Part of a small language model's weights: normalized queries and keys, 442M tokens.
Each number is 128 + 32 x the weight over its row's rms, rounded and kept within 0 to 255. Layers, rows and columns count from 0. Numbers have three digits each. The size before them is the row's rms in percent of the matrix's.

# layer 5 MLP gate, 512x192, rms 0.276, rows 290-318, columns 96-191
098:052153166133143126101095065158140136124127141133195192094121087066152122177096146124151173085178175139110173167077145153135106152126167181161130151141133126110148120110186184115133119139104145140131137139162024127172153130136136115146201109083140129139099147194111122117166112127122169127
104:116138090091121162143148102190142141165075178160088124165084152179145136140105126069076132213087172113154114150083135135131151104170108088081191092129194173138096095124102065098177146152112143164188124114165091126166104125104143107157136151139100171152110139080150164139112192113148137172
103:104140116110143150110151101142131105157165206136144142181171069092160108119127101094088066062131111107101140153097121201087118113128137138092089101179089142156146107137137150103147087157140127104156117096127164089121153073114084103171094130107119141113198177122146095105144068112089123088
104:117184148089113160133139138095107140127107134143119116147206075112135126123078160110139162151089089099112130152174144141097172183137141122191133109182111115117122075139095105106144115051119042171150175127104125164131147203167116208091133159139173128156140060134086117079121145150080121173
100:114150132104168095098103099125080183079126226226104111167115154097148141185140139157133071157072141089143148149076181180123090095168181163080140107165068119169133176139114152190119162121163088113149168072138153173102117126156132138137115095120137183169110112128143129121157148070201128105
099:140080102099149123083129063063156105083114087090125106112199101126133113089161130147102086144165167109124137160102095093108109122177157135157100048159098124104167128120155131163130135123120126159106108091054133095093125085154207110138165114150080136138154173133131099071129092126132163158
100:150150123158191118142196166098144125070136135152118103066085134147155146136085105167159131128167134109154150113134190106090073109149165154157072118155109125091106145077130141078132123115164137125164126150150110050138139086123177162170150125129084027165144117074128129155148156156082135162
103:127125122092108084049160163140133151139130149181084181175097128088119124110128094117153161139081165178179185110102110144115119087151096179115093112067093125148167089041120142133176139098126048104152101220153135124203098090118118148109123089134169133177162117174100128105159066156183172091
099:180122100177163072127117093112145181111109155119166134131203097139124083175141125164104130174098158102114105159135113119147148162140115107155085147159084101079126092154080111134118124142095110120175098140132112120108167119094075146076153101183147091171163139090151123100128078128181167066
105:199181130122151116125120115166119156135143181070109103076107070135102083100113113077092112198197118077151152191111152147150162130122145162195124169157062122136163177105117089118144109131050102121127116070167186160103130143147166162123175146141173117141143105133102124100185140108072092150
098:133173192142114058054156088129083086122055123117180174120099070115126098174143163139081064135123123107129148128210146129069094133146118121129121092112109101112195119128033089157146109105112159119145103121159124119140134064077119113079129128112119139132120159150090167170153080160104153152
096:108035108055142120120137144149128093132122152128138133119139189117115157145105111170149130110098143094133103156131103153137146171183143120117069154098111092069159082165132144102094108146118159118118162176158123148149109081084126144131143124158138169067108200116157180147143171077074169098
093:085143182149150141132121166104123100087137095088063095153101116139125125103122118137134130108098128149087100106124128121167097150104176168149111128103106105114149154129159122126171204117137182181214089102106097152117126059104100088148200130157095123123124114137179164180146109161157151128
105:172177197085189098086144142134113154097145116155132091137164099158147151105093081131123162168096142212172130090095181135135113075144079075088134062113154104119080128193126142106112185119177127112130110188109115150136130141119124174158111116114128088114156142144167140155138120136063163075
094:165119097095115143148197101072110109099174143129124152155117112162111138062139122132126148139143140139080115101116119084144197086135099132130169122080144113089084156090166044160120112131071121107180115068100083178059152093118130144099215100069077167157129181116078173131154091137179096141
096:147102146119166104151115153115116221156171151143167109086069143169205099158114097181083137118119182127139072147114110103151172178123147129091150150112073153105128122096146130077116118136156112117107048100105167104123131136121077068157164191119146182155078136120137120159147112104153158127
101:190108127088101101130104118115147142094110156106105097141152185112162139118082200191128157136100147125155188204140171148081153095137170180152122127162161118086158092133082139141108150078177115140174103100101194143072059138076138107121144127160153139165171067112158095151143230179084100125
102:171156147100111119148149154175165096131107129129085125125209101102100139111145113157168133155120153175130131145129131173127166123069107112184136134078129119123141206165093149093147137121147131125136094052155104081085157182135088115168083102044157133144115138210164065148123166166122109161
098:057123102157173169106101148118086174103105168116239101075160113129129151108108098135115146122135111123136201084121120115118066191116155114140100120151130112145155115079092132106087152166157107171116102166112129111069148191091202127112132155100133117118094203123113094136144132112116123145
102:101105108133115110103171122120149037169144071087116098103064107163143132099137171068099112072175083068130126141102134196089093134049162125164144104192077132107119192184155124097142067159101093146205108153125113131115097087109125187135080118157049088126093101147126149167151110066130120126
099:147108151158156137142099143129058165090101124106091092114175159150169146130086107127132089102143130184119152168111131116192182142122099134164118121062116114149086143077126063121175172088109171075171135129135075102161154099139090154120099119063107188186111124117125179114093082122139111141
103:175152141173166134114127140141100069107144118126142114122140093134164135119116087099108186152126135127098120148141154171196151141081111074107142108110104140144112128075161086109096128134119126131108109156112153096094149124160090120165224106125166078109118137124087127136115100095163112063
101:119103101120154109137140120165151142096159101071127139090127104125078082047112111152101127150051142168149119142075144117113148089118140161176131180145100162148164110117077149128125166144124134165095107159140109130130174147097150167157149128144175160148099135135089173053113124151107118123
103:160139222114136142182111152143036140102128123092130133093185107107106143148154135184128133177145082171115134125144176085111182140176124160076158138051042140089086117124082170108157112081157122144080121112138161087143144129185182096131119120081173124084136127129124116157116097099159150080
099:122113102137118103108104107125183153153144140106152145157112194102034147136058150140143102099211090137174113160150125156151153092160126113121168123156168100096149139136113165163130074125181138090095129128090126149133056110131141198118146099118160123078157125125099121228086134114089110073
103:106097111093136164146165145148145124104089168084125083150122129145148154129086117159172118104085154146208105157134129151138104156131097122136142124131088086163109135130137122103142093156150130130106168121093160147119087087145115078147161090136160130102108090121094170147186069127090051133
102:099094104082134158130112082148105122151145161143126157102099158191120153190084165237187117135125172130160108118161145118170133079118175160155112142130140136106128145106125118104138124082127154153115160154095171181101096149155135128133105135103138141144101143168078117160067134110126119144
112:172140135134142110173164105138055139135136174170156098121055127178093083152115087121131130068065127112127117069104152072144111070147157149127083088157148104127194143111089109110137127167133182098091122091147099141134085164174176105164114121120147135059142076186073177106143088137119111157
103:120106111088141095138135088132116070149142142110144099133107133124100117125091163140075208147150124153101095078118166105109124170073127141155099085170105154101121145160133117114071162143131130067125177165175091110104135090116110128164176154160170118092072135194126164179081110112060155099